{
  "n_layer": 12,
  "d_model": 64,
  "n_head": 2,
  "n_kv_head": 2,
  "head_dim": 32,
  "d_mlp": 192,
  "vocab_size": 4259,
  "activation": "reglu",
  "norm": "rmsnorm",
  "norm_place": "pre",
  "norm_eps": 1e-05,
  "positions": "rope",
  "rope_base": 10000.0,
  "rope_fraction": 1.0,
  "qk_norm": false,
  "attn_scale": 0.177,
  "bias": "none",
  "tie_embeddings": true,
  "parallel_block": false,
  "init": "uniform",
  "init_std_qkv": 0.0729,
  "init_std_o": 0.0,
  "init_std_up": 0.0729,
  "init_std_down": 0.0,
  "optimizer": "adamw",
  "lr": 0.0063,
  "beta1": 0.95,
  "beta2": 0.95,
  "weight_decay": 0.071,
  "lr_head": 0.0147,
  "grad_clip": 0.5,
  "warmup_steps": 209,
  "schedule": "cos",
  "final_lr_fraction": 0.1,
  "batch_tokens": 32768,
  "seq_len": 512,
  "doc_mask": true,
  "train_tokens": 113800000,
  "steps": 3473,
  "dataset": "wikipedia_en"
}
Each number is 500 + 25 x the weight over the matrix's rms, rounded and kept within 0 to 999. Layers, rows and columns count from 0. Numbers have three digits each.

# k: layer 2 attention key, 64x64, rms 0.168, rows 24-63, columns 0-63
# q: layer 2 attention query, 64x64, rms 0.176, rows 25-63, columns 0-63
# v: layer 2 attention value, 64x64, rms 0.121, rows 0-60, columns 0-63
# o: layer 2 attention output (transposed), 64x64, rms 0.126, rows 0-59, columns 0-63
k24:537479478535460518538483511495535503470496457456530555475478516490526505556498448447602541504480527519487510556448504522512489515502604516493505451511533489531471474545507500478532519515470482
q25:487494500488486466508434505462479565471501442457526509481540511467481507515511483472539515550510480537453539547509513507520515493481524470474512490481493529528496449481470509504522484504484523
k25:494523461496440483475514483496493516473481459510547563487525481511525495483448504534463503486469502529494511502527501483528509491468533480513470473514542498482493442516510493502483512503499544
q26:531477464503500573569561485514531489500509544530538486516511544544534484544506525505508490507548535524495449515472490519471493497510527543516504532487506475505494504511473447516455533488518458
k26:520503499566498500544523542460482469468531523506473502483468483537466502519531519546500491523491517504514529479505530494542510491481504512499492531501518475508564492490508496457473538440509491
q27:493508517481475497513497476459467489458554504478495508491547462528475537503499499510508494518449459494509569512505557456543456522519480481495508522473515530503529504550507494528510512524516528
k27:505500469489485521508490502451490536505524495515479502468541508451497533511459476502510505480576516452496469515497492448499475513527520470468522484454505517502461467550510518564544508539472520
q28:472510532515507486511523489498443531467545557509507478504505488549510511519537450492483493474463511487500524496527571481525407529523470563493534525484516545516514508485497545570473498527463487
k28:524508518500514507512502533517475512502504516517494521477533541464543531515486490529501488454554502467491459479474518456523451461498548477539520507482486502492484489542488499486546498514445492
q29:530512486512481529486524507504490557496481501526502478537487463503484470488517502476504501526493507539521500519499488490513545505478517532498514508501505482500524527485506477552445492495496520
k29:492486508526490501496528524460501455515520480464526507488521542482533516501505529526513500498504535507503475467500495498513484477561537509514485487495523467498522521507482486477483537505468509
q30:573478481448516533474438471473529507526506480507501515543501475515463477500471515512535518536508461509515520520473480474520499503474521470460529479493524499509488497523533462454511545512531528
k30:469492453502484549479506481464507466517528487505490473527486441506510481501524531495491522512480499500502507499545522453485525518473475447453508475478511492487535537472539491515503511520493515
q31:531500479485484509552520505512527466506510510480506481480556527501472563476496523494488440519532485494475487511503487484460476495507491502484504497465497495438540532497523501529441448485486481
k31:491488513476484533550484503539496473517527512478501486465521535491500549475527543466515500527518518493461468560488488552498480533519499512504506537507544496504512512501478504526535481467506484
v0:516489500504526510501510493490543491453474498477501501498536515521485492510484520481511505536565501487487516465520523502494486488529502481481528481553519486485538493518525481478479490476502495
o0:484534511482531489522479511497526480457486521489476516466537523501516497528498491525504563491552514491524526494519461470456525504540485523508486477514491474483519492508490454498548515528504519
v1:484518470477457475475458506496502514493541521491470519487528491512546499486479483547479495513490512475499489498491504488490461500459497473487492528472517522490497505474461511514517478462504484
o1:506511472516482474487478477491496517512507510496483518535479485471528501493498526488506428509495453443486491468530534522515459497466501505489535520478496505487511518478491491501495503485492484
v2:506477501483492497472496483507479521496487498504443515500503526530515505475486521524513505456495490455483481497481495523473506519475500508491430501467509490487461497510508490491554500544513488
o2:540488486478480516490488502520460519507502469520488494472502469523498474526470508486492535516494487455495497484474524496491491496453537452483483546488499533494493489475513490502475507472514502
v3:476500520524524511484485501504469521493479484476518489536495480529534477491469506532496519518487528506502495503523534506531535424495461479480501482496473472473469518515495488514536519524493547
o3:477462497494521516493489526552482515526512501530545504495532491554540504530464489512516471504486503503467511538510521522546483457522521469513470471517486508481483564484510502444506535472486538
v4:517469529467509521482506496511516474500488517517485527532483472507443526520506488483503498535529488456516486531475536445491525540507520496492497491522493503509493514532482521498489519539507506
o4:471532522497496487465540537487516507483493508512517510516470483497472535521506507533515503516560543508488472484481519425487542529524483517489475502532546497520474491527497497523530511541512511
v5:455506529473465560491542456529535527485456516504492500474462503501466494491515513514449511479434531520495467531521514479534527495525494492505516505501514488539495512473518504499563486507521484
o5:501506531493464523488520434471487518480457485513492451508486484550485521516507506508478468476472508507508524544501556512508489465475472448458556472508475499484491517525552539516470468529497524
v6:483516520465524543467556509508483527512486479523525499511521518546458505517520518511489498458445513552497479486487497462494528516512496530502457476514515463507517500497487492549473485521493530
o6:511503573500491522509558474494477503501491452489510479473491464553469463496504488484508473477494517515488503523517504487472523511516546531490531506495517480515483476495520539480442524492464502
v7:525475512492477539507509476498487502520464488504497494513521507481496514539466537486496517498539504530491468504501546483499481507508496522482484495492470491488492496500536525500519520512496512
o7:480495471485529523485536544476485493500522512494506488498492529509487488518490524492474527526513507518484487523520523473492512510509513502500463495475500504499491444482516527501529545488523522
v8:513485490482530545500518510505514511489516505476512534484494487533501494518481500518570483495527481528487504485489541506500470485460486516462500515475531537512532498508516492506492484477493548
o8:517499472510491529482509520514534483510503460454484513470507480454520507493538509496497497492524496467458481505490488478479495529487501505515507480477464492501493477489480472472527535542492524
v9:524482482509516490513476492500473530511496515463492494559506527514543474487481527498520519527526527482496497496491519535473525449523462470477467504500490479479476487503490501500519509528480502
o9:493487469488505504519473526540482510504521519505507522486534502504541492517473483504507582511501507483503505497489502496510505469526511487501446501502478498479498531464512483495523534503487510
v10:488514506507484502470549509518488492517465489511463512443499522481516475485515482502500493456479465495501495522479493514510500516496529505526464464489507457537544508505475507511501482477552515
o10:524513527507476531527555456483481483520491480502471469478455495498450466507504510500510477490481497483491485486506483524477496521484468488517508512479472510506489482503513497483458479491513470
v11:477483481457442513533512454529469523517501520490527483516524518482492493491469507494473504483505468514488503538534511493527478496508507470483546496500492539484492518481530468504532473519483478
o11:528500482488524483471470494501499497501526529488514503528496542508531493492546510504480530483479498464473531525495571507515483505523487473465520465516478511490483486501533512526506484485503479
v12:481461513457515525500506491510493483477460498490501479451515501557458486502484524480472486496465491543514537511525558469489534491561509506497534507563488517474477502517545513491496523501500483
o12:480519547464523491465532497492504513481478500502502473468494514541485536509496518506487428475505519549516512502564518486491530499546516487479509469541511532512507514496493499502513485535513527
v13:522474505474526509514505515496515470529482501486465511508509492455466525518500492474476486461534471502495494529459454479465515518445523502513419511487469492524509477529472533490526514500550430
o13:493488541506458521518506505481490541493501510501464509489482510472408485509490498487501592492518503519457487503483490495493492519452497495510456560499537503525485483503513476499513492534529457
v14:521446506480487492489519519496488511524484496497466491448517477498500512527528516540485485528502496494487502478505522497448535482485504464484498487537494511514528487496517489453475504474524470
o14:501499507487490497537521480478497509507495507488456525462505467496461515546505498486464449491543485493501500491501471503459479509538473482521457477548502522498507490475491484482532510507534508
v15:560468503522533507548532515479459485513514477512489498495495507485516490484539519472525500484517490543504488513505480526442538493503501481520472498478472512515503499503501512481526487520536532
o15:519446510530490537529529533508461505530521509513490479501525483478500493487506495464486513503512500557505491490505478494489486544509481448508420492504485507500478489456511498472501484506521497
v16:490487487491506510505472526500492505548513486520514507517510482454537499535495534504505507483528473481473478524495531470491456491493529501496497497448509520500490496496518519512530486497473530
o16:530484441499508513499479514503513501549544500508520525527490486480491485493519537482479513519540489479479470514490534499489481519491526528502466488475476499458457460482513504495489505474515496
v17:439530514511508497477546529508495547511503516529492478539459493465535499473503509473496530480445517527517481504486510521559500457511496522514478481460474477508491508488479517536503482509519523
o17:477477480517493518542536491522484505530519488529529459499456464531485469486507511503491473522458509519480513520503516545522487468481506495487510488479476494496487534497548528487434491488476516
v18:495511515514505486512472531476520463476515520499517508501490462457499510525501540528464489470525495491472493549511531508536508522477512506487472506524480526522468485523494532467551527500501488
o18:505478485472518536507454535476506507501497509513479494511504538479454526532493524501482458481510478510495478556529526503519487489441494475503464476492545512501494494519503525493501483473548505
v19:501538489471482462509478501524512548470518517459485509530488481453516503480495482483485492503531537437515476491480512483500495511506489481466507492474493484507494502513508494530520429482470478
o19:475529449517473452497498523507517513502534560513534502525520519507478528491505536511517515538546495456491528512473533507527502502505504484532532506474500518479529553512510502507515536483474494
v20:530467524486477513520484550517478466505530469493504508502504506523482501500487529538518484446496512543461499503525464506463465548452527503504502522503531484516504492495554485460509531525481526
o20:588460489492508509480475477493478479493514440495485489491529508494488489533509506489509481454518463501515485539470511477472496534462512480513484528508496503495468422469463525503507510496511508
v21:503514496475494452478514495491509453507504497513496496482491506491468511473546486526483508502539510473522463496488469503508507515537488484524507508534490496501504486518484528497472489510518489
o21:496510525502492500499513523463522512496484542517492502508491479484492500490509495506533496515506467501538504486503474492494527512529464513488494520500510486493498506524523499536484497504503484
v22:519497515528530457500451521496465526512532491500511503545505482526514490512482493491529518469513479510482529523517514498520497514460505481484505497512527526465507503492480497477515488468509483
o22:519477491500510517489459500559486480520541489508508510518528517469500499500514502499490491492511481483510495489536494520495486547453483492523474483513535516499492501500487477463505505470498480
v23:534461479511510504499536545523495502480510497474515502461529494542482497495476493489491471524522490496521542512475517504466446486487496480482498517454513500485504498529504520503485535492494532
o23:498513472502528500499514541529535499492513498453489538498496509499506499507493505487553506482541521503477473469479505476502492514543525524512480519488497497526506508479478435485524502534521502
v24:510512478510496507477527487511492520531543490502468494498521502481526540514522503446501491490520477472489482497516483494479508479519500531486478513493526450478493474507507511484483543525494539
o24:513556465508503500507497536481475536495515501459471509516489513509478487492503500484488520524512508532491457461479491493479519497528489502508529490489513486535503459483494479520468514504479520
v25:503535470472497557505465527485524500440493526482523511476487508496508477478459496492470484494485478544504544478495453523506463503492504495462572539489491516527557499458500504507454466471487473
o25:500487492519483485490442462492532478451503519418497498484517521484516515459501497532509531451499479505448555508490505488523478491515481511511548511472450480503522481479476491481515497533509484
v26:494531494486466475518515495498531510493495531505488499491523465494498502497508522498505481528521480462494550529496498480498489492501500481511474484510512568501472502518523511476483526472523455
o26:482544497503511477502494512501506500493473520500453510511473494493457500510524504508479472482541490471528486474522484511492478503503485509463476474515533529510514528516503480521516445527510507
v27:479516500477545522520488466493505546486485501510494480540474511481479484494501499504474525501453525510505495481491472497563494490506471537487504499476529519481475493485546513557530490484478468
o27:468495513506485517466509469524505541500485490505531460534521471503494482451488510503478499511462500504512519520538524538535517486475552518477550506465519491470532522532531506538501497460473520
v28:515522505493468515476510494497508467486529500513489503502523492495513513465509509535516489496527524485510479535500512487511488473469496485511480502492491514516502484501511506495528495492490522
o28:494500481510511502481494542474507514504502498520473502513506500488509507501505517490493457498520472491516463518502530511507460501504469499499487486474503496490478511497514523487507501491492489
v29:520521516537474484491533493526530510492477488476469492482487484451517488505534460482500506504510519489501486515497506485553532523503497531514510483529517492508535486493529512477481492484506501
o29:486545496496504507503544477475494469491500492486478473501493506488447514514515516529497496523506508503558484510490475522502517512507433483547525489481484495510528497546503524505513501500493502
v30:518541517501491458453490485517496518508515474522523525487509520474556481510486487492513501527479498473493467492487515513484499483531503517527548491489515444497531507511525527459511502519495568
o30:509518481489497487484519496490483459542523500493528482486480517500526513501480518482506469530516497497531493470510476475478527498480469551551524496465461496473477427487485514483467503482503521
v31:489482505488484502514505512515486510540496538469493485501448452511506493504492506522492504499524441490502552463471489549550512478465495498451538505465493532493469508527530496517514460497525500
o31:504477461514488512486491516561526505524481506472502499493470476454464505494506503512474471510498480485453528509468514527570492509509539466483495495523497550494496529501513471495529489494524532
q32:519530536482539490458477522519524493489469485465494450510469479471486462486521493504526484475502533500526478496511526512464522535485463491480504456487533438490531529481493531498466519482509526
k32:469551507504542484548581513513464528532472551518486494474508448519508477500515508492480515528490486476564538539507573468521555496457482548528498504464481446503522505529487512532454455440540537
q33:519547539503540523480466557538505482493478520506465469486497492500435477501517518507480490502520527444500487514470533472477509506468475495512495493494486482526528529467451525552520516461483502
k33:474561530516534490480488566503480505493555484500512501516537486515477509496475530487509474508478489510497534511493528534509515504436435514523502544481486496480527519479509477482485478479558529
q34:506530531461533500501495510529496505508495511483463465482501499494435507501538497498505474502531491441465486499456535478506499515488503530531490492512476513491538535465475539544500518443468459
k34:501516515517510493476461554479489504482539477496499491521519508493503500495470536508475473509494490509482520480547510517484518507469463470500501556480466527486495504474519467483467500471537520
q35:486522493491513495492482502512499485461500482512500477499443478513494470456506506510482486508495490513507485512522497501523522501509467488502481510480485464502514524484486514469524530514490498
k35:470532515516514495515517488505476507477515497535485502476490474495479487502503511521481495493475496514485505495509525464509505489474488511509455532486498463492504469515473514520516449462550542
q36:501521458531475499521492477486502546452535447500524491496536513479475530508479465500501553498469520506526499509530497540500494468487490470496505471506532485510489480513495471457508509566468483
k36:503519515461458500499492497490510506510463494467516539497480492500507500506493493494509519460495509520506481504480484508500471501503515492487494481512516493518494492512497521502516500537507490
q37:522498465504490533529475509497501535492528466502528543527512505496533517500480471495495537513490501525532489544530454502479509498512519485449486471459535498517446455537528474501500476558527525
k37:512501481472459494515527451495515481531457520522505502515465505506501502499527479502545510479506507477516504506464496475526496480542530517484484448510527462505507499522510523508541486520477477
q38:486476504505481482491493477489489472504497514512524530483502480493520503515501481511500496471485490524511517492502473498512496538505498488463481507488527539506487490528527489503487463506530506
k38:528441461455461480512498501515534522525444504455501482474502512469548526511474502499528539493540525493523460486451479504486506514529538518484528434517512491526488525500492517499488488554467483
q39:510521491476512525522495508535540512524506479492507467509476486523500519532494482462491518503472525485576487528467498494537487482491477524495509489459483485522491515515463501549480459507499524
k39:466536501535507510486501539505485492517522526527517464537490484530478517474491513463490481469469511487486548503534490500508526503496477472512467526467508459497513551528491452445498526456539508
q40:520473451518496504573480482501575492473508460439559529485520531475480557530477455468555555512489526510540493558485475511510472440461552460478496460536533508515486478533492468523488493549462457
k40:506499471494502541496501501514514494507497503497511512518488503518502518502500509486527527488504498532498479525485479524501501489496531488483493488517527478512480504518527493484515519499491495
q41:445497480507482491500517489498528477474488473517486504487483505472458511471483482477493504494513470503508498542513513482521538516509513493518487493477489482480501526504492543450518513480480515
k41:553493459459492507552459439464551487496486466415509548458487537508560508503521473490510594477510567488557487510467448499508468494560524461488547441545559512507413475524532523443511503575497402
q42:543463464461496553500490505478534492526483458451499507515492496491508542535476546487558533529521469538515466559457475553513496447507536474455531461516551481498481487521562438473515556521482495
k42:499514485508502536484537507500511494516490502476525509562488464521499497492519485493521512470491527517537511531510505500518500520488507489499498477497498461530512530492522485496502517496522490
q43:518524504470496497455525497465478428505515485519490514507503498497515523471486506499482490483521488515523504518473469495568500487556506496495499498515509470471443470501522486459543532526454496
k43:508478471523502505513511509514546502503509511490481506471497505498489506490508484513508519519466538466544517504514520483472493504498521489477488497497481522484492465535510501536502479475528514
q44:493501504558500506538480485494480501463546487510505496489540538473503504456520481537456507532445487469497525489520544462499496500499503505488476489521499528497504455491513516513513518525502512
k44:502473514476484450514470475446513520483484491512508520442494542473474532523479484505531491526510459495499484505484494456487499476508488480504508535488507505494501473527496540545525501476523508
q45:509469472542498510471502508489539461500491516516464485502469527474541507506500482550488498476546524501511470484509474483475475544558510473465492482505508499495496483507509489468471462494503485
k45:470550469502511458500509524504534517525492491498434532488491523456510456487484534500492500504475497499519502498474540522499518477492465534517498562488510469485513506494469499526467486474533525
q46:505487514464520535480478467490516538516491468486491485523444487483536488518477479484498497469555535531494503521492492504496537510516509476490504492505480491541481497504520494470542487485495503
k46:484544475513499489498537534506507470499477498502517514507487463517529475499512531513469501514465515503500499484509527515511506489476471521485493489515552527469522505505533507486490515490525484
q47:485522514522488523505475534565521565505481495509495470487479538471464461501500482476478479467511520509468502485517493530506502446506506480510514509484516504519496506480480527498529494544479484
k47:513551534487473490510452547519434490496516498481501539482487499531476482508514562509476498473487510566514501487479492493504514481496525526489519526541500548505494478496508507496481501530480494
q48:549521537498504539554501532552433524547515519498487527518574555516459549510551492515513499539524539442498480499496515463554494456458519501552516507487468539501502495567461514562483455460499478
k48:474520487528487506485500538529530499533505458466524497544494508486466500539442518455472475476520499493433531503497494531573535492513500472506486523465523456480514475492491475487514511477557548
q49:530500494521492535534510528514474478480469509505469535534524532504493525474525529520469516503519524499501490492489472473532504443463526504554520518536456514503475501525484486532500475519505490
k49:489498488492510500545468519517542471532513491493535541529496526475476515546480524486520498486506506507450517506487474505520490461520488493464508515475507490500510491506494481478484488513505540
q50:540482490522490535527500523498491518500519498490479528484554535473479570501506498495519529515513519491494493529491487481510488484474535491516504503501490503516496463529499458521501481494505501
k50:522440503481480485525482484495549489489502498474516530494514536513506545509494460510541497491544499488469514492485444523489477500522524490498518465520502522505487490490528476455505549548452478
q51:492513535487545504460498557532529509488487514514470466489480492505453480479518518518477480522511496447479484494469540499495502493480484515519498482502475474495570541466485547539513532471484490
k51:480536528517533514496471525512480508513518468499497522509534505509483506489483532481452487504508484511487557512536501510503541496482468487515489563479471492467523489487527483470499469473542538
q52:477515511495540483485523499509497494496500504500475472498477492496491497462512511508494471511511515460471500476497517494511513482486483522506499499505454502503547525469466536513535519470472488
k52:463498512535538505487477535491484509496520475506478482502521523511467538481481534484472467532462467523484537491558520517471507528464477502509479548490472516483523488485518491490479506449542518
q53:487491513476459475509528472469465503483483504515488519479501482481482513478483497488504497509511526494466516509512507491534509494507495504527513514517495509503494496511479507476534506482471482
k53:496499483531514475498512494463478468446491510560500503508494506477496498518494455538484495494444510517473499449508504475469461527499470486488493485509511523459492485505518511529485444476501474
q54:521476455549504472534488511514546538449490476469534541466507561476484528494491484492533532470482561489490520492509484507505481445485534441508512445565507538544510469491506467486512463513467423
k54:531504494502486510496460510530527514509504510481504518501505525499514512535482506535546516474520505522518460521479473554497473489486507506461518460501545493525480480518551498476512501530486487
q55:473520536475502505504552470505464509504511536501469486525518476479507494473501534497489481495528491454459514471492510501525509490516465534537493544495479520517520501496484516453536496485490495
k55:485477521515501504486489504467479493489527496532484489511528518503502513500507486518488489534454493497455520463532507486457477536502465519505522505483493541508509510467504524509489463465470489
q56:496550518464493502468514486504478496501509496518443485529487477499515460446510518498491465516516480494472494495507523493520519533504481516524497532510473481505500499488497505474524507480488518
k56:440503539550544450473515502460445497472514488569475488496520463494465459475488494504429468569441462479500541459565550462498541545460437504527481581461453524476555512464483499508478465382535547
q57:533500468529463468522503454470519547502490465452540570468557553485525530546478473497550565480469547542499513489488478516504463488488560444518498451578516549528463451550487448499490499547467483
k57:514471452490460476516491518494530499493487486502508500486501490502524504532468481509506510483519514513513471511476495508518506491496523484485508458508520507497484487507517488512466544527484498
q58:495508504489496486513497475473497538511535460466505521519501512477529503494500466442485523473505540523507511508484503538501514515480516498489507501490500506536470496516482496506521544516488508
k58:456540493548503470457518517505477456465497479540482480495511442527485502479511509513434461535448462489505513472557553486490515514463441471495475527522497528473538532474513474464474499445514548
q59:527508479485508528507508476475526524525460488503459521520479486494530481500500515509522545492476521469524499526484467499508507474498484497499494500538532502529497514493502461487524528522476507
k59:458508503533514497494468544511527495498514474508509504519485449485480486523494503482488493477448488489499524509556508507505524523482438482493486466486511472487524546473511492482493504505531519
q60:514459487499505490531502515469499456511489529504550486497497541512491539527486491502537471508489466486506509489509492491469441512510487519456508526458501514478525494533495493498439513515542482
k60:453465511520522532451513481479480526516540541520468496501491538464502548460514485486519492488548506514497446508483490531491500495509531504500481564513479471528489489509509527545523486470467494
q61:494503461498526478532486515515510484464503490484505492490500511500501520484523492541512492509490482499516477492502515491464492514492500491444475487480491535447526493509501493510443484490520491
k61:488485515500510511488505464480525510501488494491463493508478517474483494484484507466512504511521468537507507528485495553537503485527525494519517553490482450529521487496502503464516526476516503
q62:527463511500564554487497466494507498548492506469513516519452496488515477557507514520529505492502504524485481482491470487471513460485510446501515492519467511564513493454511473477523500459498482
k62:466506491491484526464550520514493501488497533521522481536473448516519473536504557505493475518496487558495489504505521505528508490485441561460498471475526469481513503487529508530445486462509513
q63:520508498459540487453510499505515534524474512512496513494495446565503476491504506502520521538482506488495496484503480496454516523486493504532506510475506500500501529504521477508525502472536506
k63:487505468510495529510495498514503469529493502500536488540509476510505479511514489500527511451520497465473503522497475512503456499506511491494496394500496493492522520465523490476520499506498526
v32:494500514531535486521522467469504519524564524475514548507473526471524494480495502494484490548498490458531410487541486487492589494526482479511544478497511475526482475485564513509477499500477476
o32:458515479533517514503471573514520523477523505495550560539524497511492523550522500530446544530539500537549505502482481455513566496487475513492537512489530506498508498511473495496496497496517516
v33:516498474504483485507486502511513546508499505470489532494522567514516492507490484490540479523499479457513567440487462512503504493460517519481500496487535516468495488465470465513520465501533488
o33:488524500519485516513460508539532552529537511451469495470485548470521487514485496507511552522496486491488490502489490486488516516507499525525506521486489489431471508446536426475494481499525480
v34:490528520461497478525471502507474526512509476503500533499520527546487452498497499489529491496492501557512563467495478535521488515497506553484482478512497483474536468548495531534577499528511527
o34:504528530468527490528442485547477513469496499511481503488479556491507501517463508563515443468489483509518517531558467523472482483535512553502492507526467512462480450468498496540492488450496508
v35:506441521521553511457537496540468514498481436471530539521516533532495464476527551507487499466508534563521472476513504493468485549492536481485487472540498465518487506508518460503455496531486468
o35:510481549494536521501441504518489510480510431497503462493506516532483495522503489564496608475535531532480519512456507481489501494508536506443484447503540491510497512471497502465499476493488529
v36:505483491557479499491495514497519550514473519492470491480499491480529472498487505445446517473495540485523479524499483504502469497446464552547508508525464469539495526467535537533486526482491466
o36:492492499542492547531482478449496555462503482511522513503521516516495442469468473455509469509485554505531462511475512512562490458492492478482521488469521512522492486502477552503530511494453492
v37:507525497535511448521516473465500543485512522500481551496460516514498528464555510563510495521491481469477507479519478504513490488489495480461436513467537545506497473519461503538517486534527467
o37:523489499530484496486488486513488492500454518485459524517512496471470550551513501538474498519482455474520476500522485482455484501453498443489519497490512531477511481514497440540487501463555482
v38:543449481526506473517447499439478541517521524496481514456519505466520494454473507537519482507472500507501449488519504499469537473495520500473495475523473528494493525469546542536558555502504499
o38:497459455484536540501443551487505525530522512528512572499496484486463516514492479533483496514497464524510473476547489471474553520499461499477457467519479533480475463472487503517481520485489446
v39:481519505507467500543496509556495512441493508515501478474513503519499500528466525487527484485513515549516495497502456507542512517528485482468494491534527466501492482521455448487540494471533495
o39:485510499510495463489512504526530487523482512483484486477490490463497496492463514515500554465528467524483501489524469529515525534544472516483501501506470516483541554505555473510503440533495486
v40:513506484486502491468535476492488476464492475520510480502515471452461563488477501518490484487546464521485506542491472534491505504485504462499494514512514488554511460473475458458476500505500542
o40:526502499488456493487528527487521471531493476495515483501492433456499521494525521484485547459543447526485507525474483500492506552486475541529440525509501506478495518479494473486491460499529519
v41:492522472520499485515485518471490546554522492528476509483513480511557512514555479484494484510477530515508444540498483491501501494487510561535502493434509509535488472498541510527462484495526565
o41:540507451537476554525507523477493513524537501462526563496532494483556478498551467493507459479490521512527449471470453470474478478486463540518533515491495483510520458539486520537468484441478491
v42:495440506496544499467458513504502505500467475442502490532541524499503550499496507475495518504470556471493465446507505517474529527516486516496577486505485516534466538457497486497483508506440519
o42:473482554484505507476440527482513543503513480486542502494521517558530491439494476524530527508502561519462509486448535508509546498503531502466571484489501479507489501467461504473503544524462539
v43:504456490543519540529543537509504574479498454524473494453499517460472487510508500540458508456500502522501488524513463480478514522493533469488458499469441515541516513526475515563455477473521488
o43:540496485537554564520458478467533476513482483469500485483500494477448474447530453497453521458537513528509512488511483483457475494473536448469453466465483498486513461528536510497478480493504459
v44:460475513510510473521561506504524493484513509480487528450523517590510495465537511517520477467474477500527548499486528482521517546533481468462512510473491498479495487560526507512521492545523545
o44:478519514481517489483536475561505502506471516477501525470502541500482542557510514569515441450497520492508490520541467464449510513511529456498512489500483519513506501485520505519478497481525536
v45:511507519500516482486481483532506496512483509502555442500512494493486470477495510497515520519509475489506514496484531498535475468538479477512540478558515499450505518489437474469511522527459545
o45:487506500484536405458519473522517517531484504523512453510494485534524514480453486472525503526485489506466504512496555511565512486551501515523490470521492506482483532519504531474514510536499529
v46:498479494528482501521495475451485507467491541505510495488501468567510523452554528508493501475472488477469522519524496464484471462504486460508435522539475543512480487526479485487501475522451488
o46:528479534506498470469528484466488503527430513524490494501510481538485549528508519511483462511475475459513474498531487473481502491493537429488497474522510548561515502535488474555488483494484498
v47:473477498526481464524503483523479527501453462506515482429534518523555545488518478468494500483492542515523453457530456476530496515498493522544508510499503509554478488493498489537458493492471534
o47:496497500532501518494457508453549524527483509477523526476486487531545493456493458510506487502521519521500487475451473469542481481504531498454567494500499544489533512516487491539466455458464524
v48:484476517519549514553515469470502439528482473494510479524490505494488502535488479527483486492481499541539471509488506492523530533560473502500438494523499471475492467519556526506504529532515516
o48:431525496498523527489530505507474464492498519495508504514496504477495515534556498577472515470525514533513506501474490479503512500536480501471451528540492506504537503485511527499540545464523512
v49:508515475462510484499512530447455515466546457497482563490567546583567510439521489532550520542451490498504487496526482466421526504492497490445503493486490557485461479482524488496504504514443527
o49:515477505473513494473468546519515499508512494480511534509528529506544545525507492533523590506480483484544498490494467461437501502500522459476521466519507494523497462478492467524479508481481494
v50:502496527529525518497529502435461494506522513502494512489558519473516472448508497516529510503503479532528461500522535476448500499503525502532469510579493527503466489506557549507501498553483461
o50:482484496489568524503466518483488518506514469539519501496497493510482510567501505558481513522502460501536493532503503444474509511500546453486480491546538502539494458488458544540503531441500517
v51:487478511509473497475505564499516494542466473522511525521492479481479487502519484541510502493513502548471529494472560525538463552457472517473470504494490521498489477505522522490496502509504534
o51:529483514484521515514498505492486455488497497464485518487500485463500505531515477541553441478496490483460485516526507515487472505489513482539486500491494517512473467486464522501521539460499507
v52:511513489514487518488518520513475461497542458516508487516507490501487510480486522536529510478505469473524424482495504525507521493471533491510525501533567506517509531437500449488453534494468481
o52:504489466502490484500488516510526484532550472487479527523501458504504501499486475492504567506528488507498511504441523486519511537511455518479484477523548462497502522486494494459500472526499474
v53:525443517478453500508460487525511526500476506476457513428455508531522481474478532481504477515518512468492496511533448448483518506485508468463558500475465507530513550497547513550478527505481471
o53:512470453486489501526485526517522529484490499529495541504465510512437478463488507487525433545514549462523502474573474481530531488494494493462530489467469548507468484513523484503484477562457495
v54:484492504503492511486512532499491486541525497496483492506469474504506532469521489499492500474528515451500486505497524493520521507469517488510543495472511493508492504444474469479460510502515517
o54:527491465519477488492515490500538507488523486459519522504502467516511496516523488492514457486494521489507509472448483500482522515478491503493512516487531480505490521506490523452493491513510485
v55:482511506509485554486530501494523503525522530479458525599507506486490506533514478500469508460488546515484508530461525505459427487488501561518449504487505470536514476523531561501515497501504447
o55:511510511500471555524489446481436495451519474490478489506534540493501476500517497479498551479490530485527501530449529533494481472483506495509507507502519467543508471502477524541536542485496486
v56:530538485483538529501538490540492484427520475514496477525511507497487544557490506488493511520485522552502509485529493473497467479514529492530512509493490481495498509539422505482476480503462533
o56:536509537487486467465504472470471471501483506541517452466508504572524496438519514497463531492502475520484559480493533497479456482509545489485521510509503461484553497542536490520487484497475535
v57:477493506528498532495540523508514535521517515455455484509505462544493486524492497462468486446500520469511528543478512498492494508442531563497514538483486496511463498526514467503463514529497454
o57:506507516516457555512539442505478548489547469486502497481512524503482462500489502488489456457493562481514488495475485536475504493460521452473505504514547458527505497499517543491528499489472504
v58:487486503532470525526535484480518522503531482490466528480522536488522463480498562518482506521471487515512483490506525464502497443534481529489509489502523493535501480529544546539486450507497532
o58:521502472489516521509496486506493503507505511487481565519534513498490478514496486534511515506504487481553490523538502467534526454526477478517511448478462497510497469544512487561486528471501522
v59:479488504520457530531490503487519425474453508480471466524484515520519514517554475521518493472486499456521496464455532445502457537544470516522487490524526488498499508538475511502526469514509527
o59:460526474504504484478529436491501479503465531488464499490503537514498497494518498526566496513490545455530491516472530475512491491560524462499545506513491491531520503528499509534522548517505495
v60:498485497505527501460540427514517546491507488480500479503503492488498494500479543428489516547490494481523508536533507491487480418534512492534542471474462482523500533523518521523495463491495533